Weights of a small transformer language model: width 768.
Each number is 128 + 32 x the weight over its row's rms, rounded and kept within 0 to 255. Layers, rows and columns count from 0. The size above them is the row's rms in percent of the matrix's.

# layer 5 attention key, 384x768, rms 0.118, rows 243-255, columns 512-639
size [ 93 109  92  95  99  96 100 100 101 102 100 105 102]
[[144 162 103 101 111 181  33 102 131 133 139 102 128 140 169  81 156 117 220 116 121 135 115 126  82 101 140 132  79 107  51 151 142 111 114  54 143 130 144  62 132 107 162 167  81 142 108  85 165 164 146 155 117 101 150 144 126 150 190 124 112 140 109 124 157 110  94 186  72 145 104  96 140 142  71 213 139 138 134 128 127 134 160  97 155 104 116 105 131 143 154 165  77 192  90 150 149 116 137 154 151 117  74 124 106  74 126 118 140 144  93  62 136 151 188 100 155 133 104  52 137 173  93 109 116 150  48 132]
 [110 147 152 137 178 170 156 144 102 137  73 171 109 108 102 138 105  85 144 159 129 131 167 102 120 195 139 154 132 111 108 140 108 143 152 156 149 146 149 130  76 110 138 141 141 147  94  68 123 123 159  95 144 138 148 140 169 123 136  65 117 116  58 150 193 141 149 187 147  68  97  38 170 148 124 137  84  55 142 144 121 110 121 131 144 157 123  92 126 150 147 126 163 158 134 100 183 161 168 136 109 108  68 158 191 173 170 137 150 129 101  82 161  95 110 126 132 102 102 141 156 130 135  58 104  92  85 170]
 [ 98 127 107 164 137 130  89 135  80 114  99 157 156 163 110 138  85 122 128  70 140 124 152  98  89 119 121 112 136 158 121 187 142 131 125 123 134 163 106 137 110 100  70 129 142 125  78 172 112 166 184 159 139 166 163 103  76  74 155 125 149 137 131 105 102  97 118 164 142 121 107  98 172  93 146 110 142  63  39 170 133 140  88 123 187 145 121 148 235 122 139 149 105 153 111 137 161 114  38 147  76 154  89 175 127 137 157 140 133 169 152 150 142 162 154 164 149  70 128 131 172  89 129 155 151 155 187 138]
 [159 154 145 117  96 156 129 152 185  61 106 106 126 119 100 118 100 146 179 125 173 156 119  81 146 180 153  79 148  92 111  76 172 155 183 113 117 194 125 138  63 102 136 103 170 128 173 218 133 124  83 185 167 135 174  83 181 142 170 150 163 150 125 141 161 152 159 164  89  87 109  44 126 151 126 200 103 129 144  96 185 122  64 127 101 111  58 139 139 109 101 138 180 161 158 169 130 109 144 123 120 145 141  85 112 132 110 165 142 109 173 146 120 148 131 116 101 155 162  97  87  99 142 173 119 133 105 155]
 [110 148 108 151  80 165 126 119 110 174 121 150 116 132 178 184 110  68 156 136 157 132 147 199 121 192 117 143 167 109 115 101 123  73 134 117  51 134  64 127  94  96 122 111 106 128 153 144  91 164 113 114 118 177 189  84 132 105 148 155  90 193  75 163 119 151 185 129 116 124  87 137 119 101 162 157 121  84 114  79 118 143 118 136 183 156 132 113 145  70 101 110 150 116 158 155 128 102 156 158 173  67  97 106  95 129 120  93 176 109  91 177 132 158 140 144 175 135 128 161  91 151 110 155 107  84  99 170]
 [140 126 110 126  65  82  93 105  97 147 149  80 129 109 104 121 158 143 133 138 142  87 167 118 107 111 140 164 172 106 124 130 130  91 143 110 126  55  86 153 176 118 132 150 134 128 139 141 105 133 168 160 121 126 145 109 153 133  72 137 118 101 192 214 110 103  79 182  72 160 155  50  87 124  87  95 211 150 110  96 156  88 150 127 144  75  69 160  87 160 166 151 133 127 139 113 138 164 148 112 190 169 124 178 101 131 130 153  87 178 143 141 166  87 199 140 144 151 166 110  84 148 175 115 128  81 158 144]
 [ 90 125 117 132 144 125 112 120 133 194 146 120 161 126 162 116 129  57 166  89 127 137  66  88 150 125 181  91 131 127 137 139 121  55 122 120  87 152 135 132 152 164  79  57 135 151 125 139  75 102 209 109 135 168 111 137  51 113 125  99 179 152 145 120 158 145 109  65 121 164 105  59  92  86 133 149  85 152  45 127 130 167 105 161  67 133 118 160  95 130 142 150 140 153 109  98 126 133 155 152 145  61 114  86  98 128 151 163 111 105 189 168 105 142 148 155 177 164  79 115 123 123 130  65  67 138 121 103]
 [165 183 155 101 121 110 142  61 166 138 120  91  78  90 126 105 137  69 180 167 137 168 119 140 120 108  86  97 191  92 141 155 125  88 214 132 175  82 154 201 155  96 128 166 112 114 144 110 126 130 140 187 132 102  94 121 115 101  78 156 137 156 192 161 115 111 184 112 149 138 157 112 128 112  36 127 137 164 140 135 133 160 181 111 190 176 131 134 115 109 134 165 139 153 104 151 198  85 185 129 164 116 158  88 119  95 136 131 169 193 168 117 127 124 128 119  82 126 141  61 105 109 153  76 138 142 191 137]
 [ 97 141 140 130 134 127 112 136  80 102  85  99 108 114 140 109  99 145 159 139 143 178 114  98 143 142 100 140 115 167 141 135 128 176 144  96 140 111  91 150 152 115 111 153 130 166 104 132 179 132  43 125  90 116 166 103 128 111 135 133 157 144 116 143 109  97 111  56 168 150 105 176  65  66  89 148 127 121  95  97 108 110 112 156 139 132 141 152 107 123 118 135 137 136 101 106 136 124 169 145 108 188 134 125 130  87  88 105 122 124  66  73 106 144 124 124 120  97 146 110 127 130 181 128 118 144 148 138]
 [112 115  73 180  69 135 151 106  82 211 172 146 132  86  95 132  83  44 181 150 173 125 110 175 152 129 130 193 122 125 150 103 119 132  98 129 110 167 131 174 141 130 106 109  96 150 105 161 128 122 110 138 155 143 136 143 117 140 172 147 113 107 105 105 156 118 120  96 122 167  90  81  98 104 140 109  90 151 116 159 146 194 156 194 156 131 108 121 101 147 102  56 133  79 229 194 121 101 148 134 150 150 141 138 116 135 101  67 163 119  68 136 151 168 103 138 126 102 120 130 118 123 138  96 141 114 112  99]
 [122 116 121 145 140 111 109 102  63 122 109 176 117 144 110 149 146 120  88  36 202  96 152 190 197 150 167 127 110 145 100  92 168 115  99  89 139 147 130 193 112 104  52 199 167 157  92 139  99 172 112 109  66 169 156 194 118 130  95 128 112  94 127  71 133  60  26 109  92 150  96  87 156  81 167 134  54 103 107 130 192  86 144 145  92 124 129 109 105 119  89  80 141 116 162 193 142 106 110 101 111 115 136 138 117 106  73 109 120 138  75  82 114 116  80 110 137 136 152 148 166 115 159 217 105 180 176 173]
 [ 73 134 151 153 126 141  78 121 134 116 137 128 113 114 112  76 134 110  79 126 131 125  63 144 137 155 136 158 145 123 118 130 113  99 188  79 114 126  59 167 112 168 110 143 120 158 141 145  91 117  82 166 158 133  34 157 155  96 142 109 137  98 117 128  70 155 122 168 116  75  98 142 119  82 158 164 170 149 158  39 110 164 145 124 114  96 118 101 124 198 189 191  62 167 144 164 116 166 200 157 115 146  82 138 109 125 137 163 147 144 102 136 149 151 137 126 187 107  81 159 101 165 136 101 154 126 125 109]
 [137 124 147 106 141 113 119 113 133 118 162 113 159 118 187 130  74 108 141 108  66  93 124 137  94 126 135 211 108  74 177 157 100 123  99 136 102 121 104 155 147 216  50 111  86 136  55 129 161 137 144 128 150 129 119 146  84 136 125  92 106  93 116 124 179 170 125 137 120 136  95 104 147 151 191 139 121 122 126 135 153 106 120 111 124 104 111 105 164 162 133 131 128  94 126 160  89 127 123 206 134  98 174  54 154 119 110 127 202 106  94 102 160  84  92 167 155 155 120 117  92 170  99 145 134 115 148 115]]
# layer 5 attention query, 768x768, rms 0.124, rows 436-447,500-511, columns 512-639
size [111 100 110 103 103 107 112 105 101 107 101 111 101 102  96 100  91 107 102  97  96 105 100 106]
[[137  41  85 151  96 119  74 155 143 135  87  76 108 178 136 107 157 120 141 110 133 118  66 140 118  88  93 138 127  85 104 183 135 114 162  62  90 121 186  68 138 120  94  89 103  65 109  95  73 105 129 174  75 132  81 138 156 131 110 161 118 120  92  72  96  94 145  55 122 129 111 171 123 110 151 136 156 156 104  64  87 191 106 124 169 146 198 158 184  84 116 133 149 178 128 108 123 159  66 155 169  63 114 130 185 103 169 142 110 142 112  81 111 123 130 140 203  96  95  79  80 168 128  83 100 100 142 185]
 [133 239 125  68 145 104 163 177 145 183 105 128 140 156 210 124 155 102 158 125 151 122 170 141 119 113 102 145  89 135 116  86 104 144 134 151  73  75 134  67  53 177 177  94  82  79 167 124 159 138 113 112 180  94 105 130 184  94 151 125 153 139  88 162  92 100 152 186 175  92 132 124 154 115 155 169  56 106 124 126 123 135 126 108 116 132 114 147  75  44  85 100 131 175 108 173  72 108 161 110  76  81 102 172  75 131 100 168 128  89 178  96 169 135 126 115 142  99 180 142 153 148 118  81 163  98  99 144]
 [ 97 119 117  95 168 185 174 116 116 117 104 121 135 146 130 146  68  99 146 149 113 172 186  58  46 170 160 163  87 141 156 201 180 114 101  88 138  85 155 147 113 106  97 102  75 139 133 173 140 104 145 115 173 178  83 111  79 102 141 100 146 143 143 121 114 150 175 135 134 179 135 177  72  91 120 135  98 150  58  67 111 127 104 125 147 116 126 142  88 121 137 105 186 106 167 132 118 157 121 143 113 107 141 110 111 110 113 172 147 195 134 119 114 169  97 157 151   7  91 170 138 132 114 165 145 129 176 119]
 [115  77 116 110 154 121 133  96  99 105  81 148 154 124 152  81 156 138 112 121 167 117 119  97 142  92 173 157  92 107 105  96 182 136 140  72 140 187 103 101 156 157 115 100 150 131 177 114 158 112 122 160 102 136 139  79 135 140 102 130 172 131  89 122 132 140 142 143 116 130 145  67 143 126 142  58 140  82 103 127 142 131 136 150  85  79 171 175 104 119 161 134 160 179 135 166 170 174 143  86 115 214 146 181 105 142 122 145 141  89  77 142 139 113 166 101 119 127 172 173 136 131  77 136 151 141 125 142]
 [178 121  94 101 137 135 149 187 122 142  57  66 124  93 135 169 167 161  80 119 108 117 138 149 107 110 196 156 108 123 155  88 127 125 175 174 180 129 163 126  96 109 167 116  77 132 121 131  91 150 125 196 147 142 143 162 121 113  63 121 146  69 101 103  54 126  78 109 183 105 190  79 177 242 144  97 116  76  65 144 151  46 120 158 126 154 132 112 140  83 186 163 109  83 151 158 116 119 110 149 112 119  80  99 110 173 116 130 116 135 170 120 124 133 165 126 122  94 152  90 118 175 169 135 127 111  69 146]
 [125 132  78 132 147 133 123 142 126  86 111 145 141 105 141 141 132 146 157 178  91 135 175 144  88  71 153  96 154  94 138  88 133 166 140 119 114  73 129 121 132 130  89 164 146 118 126  39 174 106 154  71 102  84 126 139 124 138  70 140 116 161  97 106 113 181  86 113 134 166 155 137 138 110  78  89 191 125 107  79 125  68 146  44 116 191 131 140  89 141 144  70 123  55 121 155 127 124 150 183 122 189  74 117  89 150 107 107 116 124  86 154  99  96 113  93  96  80 152 151 140  92 111 149 122  41 123 128]
 [127 147 108 158 141  98 124 173  79 115 111 159 133 109 132 172 141  59 142 165 189 138 109 146  98 175 116 140 163 160 205 160 130 117  78  70 113 111  79 135 126 108 216 109 116  85 108  98 167 121 115 117  94 123 157 133 101 163  97 107 105 121 128  84  67 118  73 130 172 170  77 152 131 145 122 156 167 156 134 182 146 159 135 150 137 172 108  89 156 129 111 147 196 165 113 162 132 135 105 123 122  79  81 103 146 149 115 101 116 185 124 107 139  99 118 153  21  63 113 174 150 127 148 146 143 184  66 180]
 [ 98 111 125 114 133 126 186 122 148 122 143 110 128 185 140 128 103 147 104 129 148  95 161 152 115 107 153 105 154  86 136 190  83 123 165 181 128 108 145  81  80 174 112 125 147 107 113 127  99 144 126  96 107 173 115 135 110 139 162 158 116 158 153  98  74 157 178 121 188 102 149 141 138 141 160 144 167 133  76 133  97  72 128  79  84  94 112 146 126 134 152 119  82 132 114 104 143 120  87 125 112 102 127 148 132 139 196  65  91  88  72 166 108 127 116 122 140 105 127 166 116 130 118 157 126 163  81 113]
 [117 145 143 101 125 146 110  87  97 120 165 120 148  72  77 177 176  78 101 178  97 115 156 107 106  69 140 123 104 100  61 127 142 158 166  60 159  88 117  78 178 119 166 154 102 130  91 143 143 123 124 100 142 108 121 134 153 101  75 164 127 129  90 170 124 114 130 142 187 105 125 181 136 115  94 204 135 136 124 147  72 124 154 142  89 151  92  76  98 133 156  94 108 101  87 160 126  95 116 111 138 130  88 100 137 136 155  79 132 149 121 152 167  54  85 121 116 159 212 184 144 168 119 188 123 125 153 151]
 [172 136 110 146  87 118 174 132 114 182 123  93 168 187 141 112  74 140 113 158  72 134 126  89 113  87 156 153 114 155 129 181  60 133 101  86  33 100 189 136  49 141 198 101  86 143 109 124 100 169 145 108 128 122 112 139 189 144 166 148 171  66 104 172 154 102 114  98 175 166 136 140 102 175 169  79  86 117  74 121 147 136 133 120 127 208  68 110 146 150 102 122 108 128 155  60 117 123 132 130 111  98 113 149 170 141 134  93 113 129 158 149 207 156  66 116 133 130 125 121 110 144 160  70 103 139  56 128]
 [125 149 121 113  60 157 173 169 142 143 161 132 163 187 150 107 125 149 105  95 149 196  71 168 117 127 128 107 136 110 185 179 109 103 142 117 107 123 100 103 139 100  97 101 115 101 147 202 144 147 103 205 133  90 109 116 146 166 186 137 131 146 113 149  99 123 169  71 149 145 123 104 155  67 128  89 140 150 135 192 146 176 137 157 148 138 158 163  97 105 140 185 103 138 156  80 112 100 146  70 102  91 140  99 123 131 133  83 111  78 167 134 107 140 104 141  91 165 102 185 140  64 114 178  76 173  71 105]
 [146 157 139  92 109  95  87 112 160 110 139 130  73  92  89  79  65  81  82 144 174 136 130 169 136 124 146  84 142 109 153  74 120 126  87 122 120 147 122 135 114  80 140  79 118 116 132  97 150 102  95 164 125 118 104 137 167 126  67 131 159 119 110 130 173 140 186 162 140 100 139  57 182 148  88 127  96 111 119 112 111 136 175 118  74  73 151 174 125 151  79 141 127 101 111 137 151 130 199 130 135  91 172 113  90 148 132 109 136 109 172 191 135 114 147  81  98 105 104 122 141 118 141  88 111 168 130 191]
 [102 144  74 112  84  81  93 131 125 135 150 145 120 154 140 122 161 143 124 123 171 106  88 135 122  74 114 142 191  97 125 118 178 115 123  93 108  77  99 119 197 120 101 113  94  94 153 186 111 146 182 170 115  54  63 179  75 136 157 123  77  80 164  68  99 137 130 111 128 143  86 159 118  76 133 104 153 153 137 111 127 136 150 179 116  80 113 158 122 106 104 145  72 120  31 174 127 130 161 119 130 111 118 126  84 165 142 139 156 134 144 147 164 148  98 146 121 103 138 102 112 144  98 141  99  99 145 142]
 [134 120  91 148 127  92 122 155 147 145 191 162 117  86  66 172 181 137 110 159 150 118  70 139 153 179 125 164 156 151 124 115 114 103 155 145  96 101  78 101 130 118 135 128 138 153 157 124 122 154 124 129 199 155 106 118 141 125 125 141 119 173 202  80 168  80 129 103  89 128 113 129 151 145 200 176  78 152 124 131 155 165 145 147 131 111  89 129  94 120  88 125 173 167 123 140 135 124 204 114 149 110 158 165 112 129 135 180 121 113 150 119 152 117 105 139  97 161 134 131 111 122 110 122 113 132 193  89]
 [101 105  64  96  96 127 103 155  52 182 118 115 124 140 128  75 148  95 169 101  65 139 120 101 120  92 143 164 102 158 137 140  96 124 159  96 128 121 158 172 170 108  92 146 103 136 163 110 124 152 131 164  65 111 112 141 131  91 127 102  88  97 151  86  85  99 121 105 114 126 143  93 146 157 126 120 136 132 153 152 127 145 189 104 177 128 121 147 140 200 108  78 192 116 159 130 168 142 174 141  76  92 120 104 147 139  97 153 109 143  97 113 134 126 120  73 147 134  97 120 186 192 150 107  92 128 111 116]
 [175  91 128 138 147  93 131 162 125 107 149 118 114 118 103 131 171 125  93  90  76 158  89  87 128  84  95  71 128 108 128 148 152 151 153 149 182 122 163 101 142  87  68 165 116  60 117 104 138 140 123 160  73 121 127  78 133 158 138 128 115 115 178 100 136  91 126 183 149 119  81 124 122 161 148 124 163 153  91 128  73 179 138 127  99  82 112 110  93 149 175 119  62 110 130 162 103 186 209 147 117 158 155 132 106  95 110 140 128 161 100 106 123 140 126 133  79 169 132 147 130 155 142 171 130 219 137 148]
 [104 124 144 143 136 156 117 100 160 159 101  54 139 109 111 126 176 124 108 133 121 114 110 114  68 101 119 163 109 123 109 120 124 151 145 146 142 156 195 124  95 111 117 128 127  98  98 110 139 104 141 103 104 120  95  86 113  90 140 115 132  96  90 104  72  89  98 123 135 147 136 119 117 151 151 162  61  60 149  97 156 142 141 122  74 164 147 152 186 154 158 169 142 135 151 131  92 128 149 126  38 184 105 116 125 133  96 165 128  93  79 127 103 155 104 167  93  76 111 102 138 164 122 135  93  93 138 149]
 [117 130 138  72 124 135 133 109  81  88  90  88 134 143 138 166 165 137  88 129 138  95 121 171 144  81  60  85 114 103 153 198 100 162 141  99 121 124 179 147 105 178 146 143 117 126 155 101 147  42 111 150 191 148 119 156 185 143 114 169 124 111 140 161 107 148  89  95 119 190 133 129 170 178 161 173 143 134 186  86 107  62 153 134 181 146  96 116 130 147 109 106  61 128 149  85 112 113 136  79 134 114 130 106 177 171  82  92 146 152 132 144 136  91 127 148  92  95 128 104 147 131 137 209 132  81  99 138]
 [119  96 129 151 115 106  74 185 114 167 127 134 171 111 115 105  88 143 165  58 116 175 132 120  97 153  92 205 144 142 150 108 127  90  80 181  82 196  77  66 101 122  93 129 165 194 116 141  86 118 122 135 136 120 133 159  96 195  96 123 109 127 173  84 104 136 175 114 117 116 100 125 151  90 191  95 152 160 151 148 111 102 142 147 160  92 133 144  88 127 111 108 103 152 148 126  95 143 134 163 112 172 132  88  97 145  83 130 164 154 136 136 120  60 137 150 113  87 123 125 126 144 109 175 188 195 100 119]
 [138 126 108 170 189 159 127 169 130 171 197  80 100 132 107 155 129 106 149 110  70 136  73 144  97  76 135 104 114  76 138  92 111  85 122 100  90 141 126 128 131 120  57 137 179  55  64 143 127 136 164  75 121  84 152 137 164 131 125 119 121 102  84 103 160 134 108 189 111  87 136  96 213 172 145 157 167 123 131 145 128 159 107 136 126  89  85 125 180 111 124  94 129 126 134 132 129 144 116 128 117 134 117 140  98 161 108 134 215 179 124  80 120 101 103 127 135 150  57 141 115 159 126 120 110  68 144 163]
 [ 84 130 110 112 120  95 127 194  70  73 130  80  93 185 151 168 121 194 100 180  70 123 117 103 117 133 150  63 105 126 120 170  92 134  93 126 123 105  94 122 114 107 127 133 113 156 165 143 135 161 186  70 120 126 132 117 105  81 163 108 133 178 100 174  78 159 118 129  87  81 116 191 152 215 122 112 151 193  94 160  34 111 160  61 122 166 171 151 149 137 153 130 102  95  61 169  85 120 117 120 183 114 109 107 113 124 128  93 126 138 113 101  73  69 139 129 104  67 109 135 132 128 157 114  64 119 159 128]
 [134  89 160  92 175 120 125  65 137 126 114 142 193  80 149 133 159 174  87 128 123 204 110  90 114  79 205 138 126 146 169 164 133 120 137 132 108 116 121 122 124 186  92 130 116 188 136  85 123  80 105 140 209 155 131 140  91 130 184 149 142 140 175 206 148 183 166 167 201 184 149 178 121 133  91 130 152 107 135 147  78 123 182 116 131 136 141 143 131 163 127 146 136 146 109  75 153 113  86 156 198 165 122 136 133 205 144 187 139 105 107 114 115 161 140 115 114  69 119 153 120 114  90 100 111 110 134  97]
 [141 124  52 143 165  55 114 134 157 121 112 194 122  49 141 115 138 128 147 138 223 132 161 137 110  74 101 117 140  70 156 124 112 187 113 146 156 123  66  81 109  90 108 130 131 120 112 168 131 140 144 188 108 110  77  96 113  99  44 156 124 185 177 109 133 124  81  72 122 153  57 161 136  88 154  80  63 133  57 147 145  98 122 164 179 146 128 116 143 135 167 135 162 136 114 135 171 129 104  69 100  88 112 157 150 149 131 102 161 115 120 152 149 163  94 121  89 118 157  85 150 130  94 133 103 140 169  94]
 [132 234 116 115  87 123  77  90 126 107 121 184  81 109  75 157 145 161 116 120 141 142 155 151 157  59 130  98  98 130 122 155 192 122 147  96 148 157  94  95  94 140 133 179 205  89 185  43  83 127  81 127  37 159 130 141 150 161  90 175 157  87 179 145  93  68 137 129  86 160 136 174 128 121 143 131 158 133 190 160 133 167  99 148  51 143 103 162 126 139 147 123 239 138 111 134 133  98 141 125 101 101 129 170 104 118 164  66 175 173 107 110 156 157 121 200  84  89 116  67 164 117 101 231 133 137 158  72]]
# layer 5 attention value, 384x768, rms 0.126, rows 192-197, columns 512-639
size [ 94  95  96  96  95  99]
[[ 93  65  84 131  84 144 158 125 125 129 150  85 172  98 101 150 103  94 137  88  59 147 136 137 155 145 122 128 143 134 134 189 128 141 151 124 137 101 115 168  53 143  98 101  80  75 121  67 124  89 171  97 120 173  88 143 178 118  87  91 138 157 171 106 119  96 160 110  84 137 157 118 137 129 175 127  54 108 136 148 156 130 155 196 141 110  99  86 150 183 124  81 123 124 111 153 133 143 115 104 140 138 147  54 123  41 124 155  49 151 134 149  54 114 159 113 128  99 143 126 118 115 173 149 128 141 164 104]
 [131  92 184 130 151 177  80  74 118 178  60 106 136 145 111  96 111 115  98 111 110 123 123 165 108 145  95  95  98 104 167 130 161 145 118 127 199 177 128 138 168 157 137 149 157 155 119  74 181 138 138 136  93  47  62 127 104  91  74 107  81 120 170  98 156 159  87 123 139 140 160  75 181 100 112 125  90 104 124  99 131  32 136 121  96 135 154 147 148 125 125  51 107  95 114 133 127 138 109 123 114 131 168 124 127 118 134 108  84 208  84 117 128 142 186 121 167 116 148 173 151 121 153 114 144 140 162  84]
 [145  93  57  91 157  95 175 145 159  99 131 150 150 177 153 163 136  11  59 159 137 130 134  88 136  95 189 134 159  95  93 124 107 165  81 173 168 141 111 149 139 113 128 134 124 195 150 184 156  90  92 111  98 115 156 137 162 118 143 157 109 142 118 165 120 174 111 115 116 146 116  87 121 184 110 109 177 132 139 182 140 182 133 124 143 137 121 114  92 162 113 113  79 151  83 133 157 169 138 198 146 154 178 153  72 128 135 172 114 115 119  53 179 107 115 124  53 114 114 181 172 144 128 168 123 134 163 169]
 [154 109 124 111 134 165 107  70 108 129 139 180 181  99 117 174 115 135 129 149 121  99 135 121  98 111 199 142 152 132  63 138 111 110 144 144 136 149  98  88 164 135  54  89  99  97 115  71 141 157 106 169 224  98 139 133 139 169 135 105 103 121 167 178 155 155 138 188 136 159  80 139 136 141 156 158  35 158 161 103 103 125 166 104  97 157 153 126 142 151 171  86 134 140 125 156  69 139 108 103  98 148  95  67 117 140 120 134  91 140 170 127 138 120 120 200  99 183 134 135 107 107 112 116  77 130  78 116]
 [136 103 156 162 121 130 146 129 133 110 134 116 150 158 118  99 185 146 125  91 164 113 120  63 151 127  68 107 120 108 155  92 132 122 130 114 136 120  70 142 118 120  38 145 214  91 132  56  90 119  80  65 135 154 163 139  96  95 138 158  70 128 112 117 166  79 178 178 163 118 176 163  89 102 163  66 161 134 123 143 131 200 120 150 109 151 186  81 117 120  86  73 109 106  67 106 120 145 206 110 124 106  88 134 113 155 144 144 148 129 115  85 133  53 108 186 114 187 110 137 113 133 104 161 154 102 101 126]
 [139 112 209 117 122 130 144 102 133  93 126 160 104  75 125 162 147 115 127 147 117 152 157  88 151 110 156 135 153 134 111 109  98 122 115 109 131 162  99  97 119 103 127  87 140  89 138 136 110 143 180  61 120  46 149 165 105 158 112 132 153  72 154 133 134 149 139 111 163 163 160 114 101 140 110  86  82  66  96 176 112 130  96 180 163 103 157 110 104 125 116 128  56 145 118 174  94 104 103 166 106 137 151 177 160 183 141 129  58 162 152  88 120 119 120 144 126 120 128 151 141 157 142 113  89 138 122 142]]
# layer 5 attention output (transposed), 768x768, rms 0.162, rows 384-389,448-452, columns 512-639
size [101 106 101 109 101 104  97  93 102  98  98]
[[142  97 133  85 183 208 132 123 156 152  99 135 167 157 174  88 144 141 143 126 112 158  99  84 143 109 119  82 156 176 111 112  98  97  99  92 113 166  96 168 127 128  73 156  81  79 177 152 162  95 126 106  98 107 172 102  91 134 107 119 161 133 107 100 135  79 185 121 141 162  90 105 116 135 145 159 106 130 168 158  64 187  77 102 115 119 169 159 104 114 145 150 168  67 105 125 131 136 118 182 150 120 152 142 114  64 182  84 182  95 116 109  97 129 155 116 129 103 111 164 140 141 123 165 173 123 119 134]
 [132 145  61  30 174 178 139 150 129 150 136 119 176 126 161 121  98 128 157  95  99 137 137  75 130 181 193 175 138  88 169 121  82  72 127 185 180 152 132  88 121  92  92 145 132 121 127 161  84 148 160 132  84 151 136 141 169  97 117 127 151  78 196 163 157 138 137 132 158 122  96 101 148 144 121 142 128 137 194 118 137 110 119 124 102 156 143 133 167  98 129 153 119 130 148 171 155 124 118 190 170 135  99 158 132 101 140 105  51 113 145 121 136 130 127 158 166 107 140 130 131 125 152 118 131 106  98 160]
 [ 96 115  88 153 167 149 101 181 147 117 116  97 116  66 127 144 185 185 135 126 180 139 119 113 106 125  77 168 179  83 110 169 160 111 160 167 128 166 115  98 133 143 136 129  84 144 126 153 140 133  95 144 148 166 167 105  89  82  70 107 119 102 139 139 111 166  83 135 140 136  92 142 121 125 166 192  60 176 123 176 105  69  57 137 127 144 138 117 116 138 151 119 121 117 131 125 123 120 140 110 188 160 150 164 127  90 176 142 124 159 141 119 110 126 171 102 124  85 103 119 131  46 124 116  82  76 172 109]
 [ 72 105 101 126 103 127 170 164 174 162  86  45 152  70 157 103 175 140 132 120 133 125 106 122 122  80 151  90 109 131 203 123  92  96 121 159 118 108 140  80  97 150 140 168 145 132 177  95 160  77 111  74 107 139 169 120  86  79 125 160 140 164  97  84 136 128 135  93 171 142  93 160 107 160 153 141 121 161 146 137 128  56 150  92 105 154 148 142 141 163 111  94 143 100 132  66 105 113 140 122 128  88 133  90 121 151  82  88 165 191  95 130 118 127 101  73  94 129 167 155 134 113  84 177 141 146  82 122]
 [123  76 127 174 146 135 107 144 151 144 102 131 125 130 150 188 132  47 135 135 112 131 100 146 137 143 193  97 132 168 175 115 157 159 121 145 126 202  75  93 181 142 131 142 154 172 132 132 183  92  94 116 105 131 154 108  84 166 146 120 142 106  91 106  90 140 119 120 138 158  75 102 108 200 149 138 126 137  63 101 135 135 129 169 153 163 129 205 132 100 109 151 116 136 149 144 144 108 148 127 162  97  95 135 145  99 182 104 141 117 143 107  73 114 141 123 194  54 142 118 172 134 178 107 121 114 102 152]
 [105 122 125 106 147 102 139 142  91 144 180 213 171 179 166 133 105 209  94 189 135 105 113 147 143 134 200 124 154  82 155 126 122 112 144 164 100 122  87  87 138 120 150 113 147  70 116 148 144 117 164 132 130 127 107 166  98 171 150 121 122 120 120 154 110 115  73 140  83 135 140 165 134  86  73 127 130 122  78 164 160 158 100 102 156 141 166 133 171 117 165 173 161 114 157 155 126 159 135 133 123 106 115 130 148  70 138  96 164  99 175 175  85 173 138 126 152 122 114 149 113 145 112 176 131 122 136  90]
 [ 65 115  76 113 128 106 172 156 128  95 170 141 131 157 168 120 150  66 133 116 126 123 154 151 163 103 145 158 122 112  91 115 152 141 157 144 113 109 159 148 156 135  60 111 152 140  69 136 111 133 144 186 120 186 139 185 146 143 159  59 163  87  99 157 148 103 127 150 118 150 131  61  79 114 144  78 115  57 115 147 127 163 133 122 115 114 116  97  97 150 129  65 160 213 106 182  94 130 155 216 114 146 113 174  76 117 120 135 184  72 145 140 149 160 135 113 166  88 108  89 173 160 148  94 143 141 145 195]
 [172  62 121 107 135 126 152 120 120  78 118 122 132 120 122 159 129 152 143 144  86 148 180 215 154 183 111  98 115 148 127 151 185 116 204  89 141 118  93 129 177 126 131 145 130 143  74 148 172 121 101 154 141 141 150 156 140 107 182 130 102 140 165  58 161 116 139 146 152 155 151  65 147 132  97  89 178 169 135 142 143 142 129  37 137  96 109 196 103 146 105  62 158 106 159 179 141 119 151 112 119 129 138 107 188 127 142 132 177 173 154 143 106 140  89 143 196 206 127 124  72 149 119 150  82 102  94 111]
 [177 133 104 105  98  97 156 118 138 191 111 155  99 147 116 167 161 136  49 116  85  66 162  95 115 128 167  87 127 132 100 132 174 158 114  18  33 101 137 171 130 116 114 146 119 111 132 161 174  94 117 173  96 121 161  97  68 137 178 113 131  86 157  75 142 109 130 102 124 125 132 112 103  88  77  69  87 109  65 143 149  94 140  83 152 150 109 156 126 117 120  64 118 178 103 163 100 111 109 109 120 103  71  93 109 127 180 147 118 160 100  93 120  94 107 140  69 154 120 156 193  84 153 135  95 118  91 153]
 [115 128 111 148 166 115 111  81 108 133 116 147 102 198 123 190 135  85 112  88 112 138 141 173 126 116 151 159 116 152  92  98 122 131 142 149 120 139 138 108 158 110 139 101 103 196 153 125 120 147 110 129 123 132 128 145 115 143 104 108 163  83 158 104 106 144 121 102 186 184 101 202 123 183 153 143 131 133 143 147 149 145 105 135 135 141 172 139 162 136 166 117 153 159 109 116 102 141 169 128 100 136 163 122 123 128  69 154 147 130 109 135 122 155  89 137 126  62 114 104 158  76 125 124 111 137 129 115]
 [ 41 153 107 144 107 193 134 142 138 198 150 102  84 209 142 135 109 115 102  80  76 151 108 152  98 100 174  91  95 150 140 156 119  75 141  76  92 133 169 157 120 154 103 122 144 154 128 102 105 122 130  86 120 165  68 198 152  92 126  73 151  81 161 147 114 193 101 123 108 125 152 102 117 181 165 146 112 103 117 146 123 192 102 108 144 143 186 115 147  88 114  89 146 153 110 111 159 112 153 145 147 138 139  60  98 174  85  89  99 135 107 114  95 150 210  71 102 111 122 197 191 139 134 156 115 165 116 183]]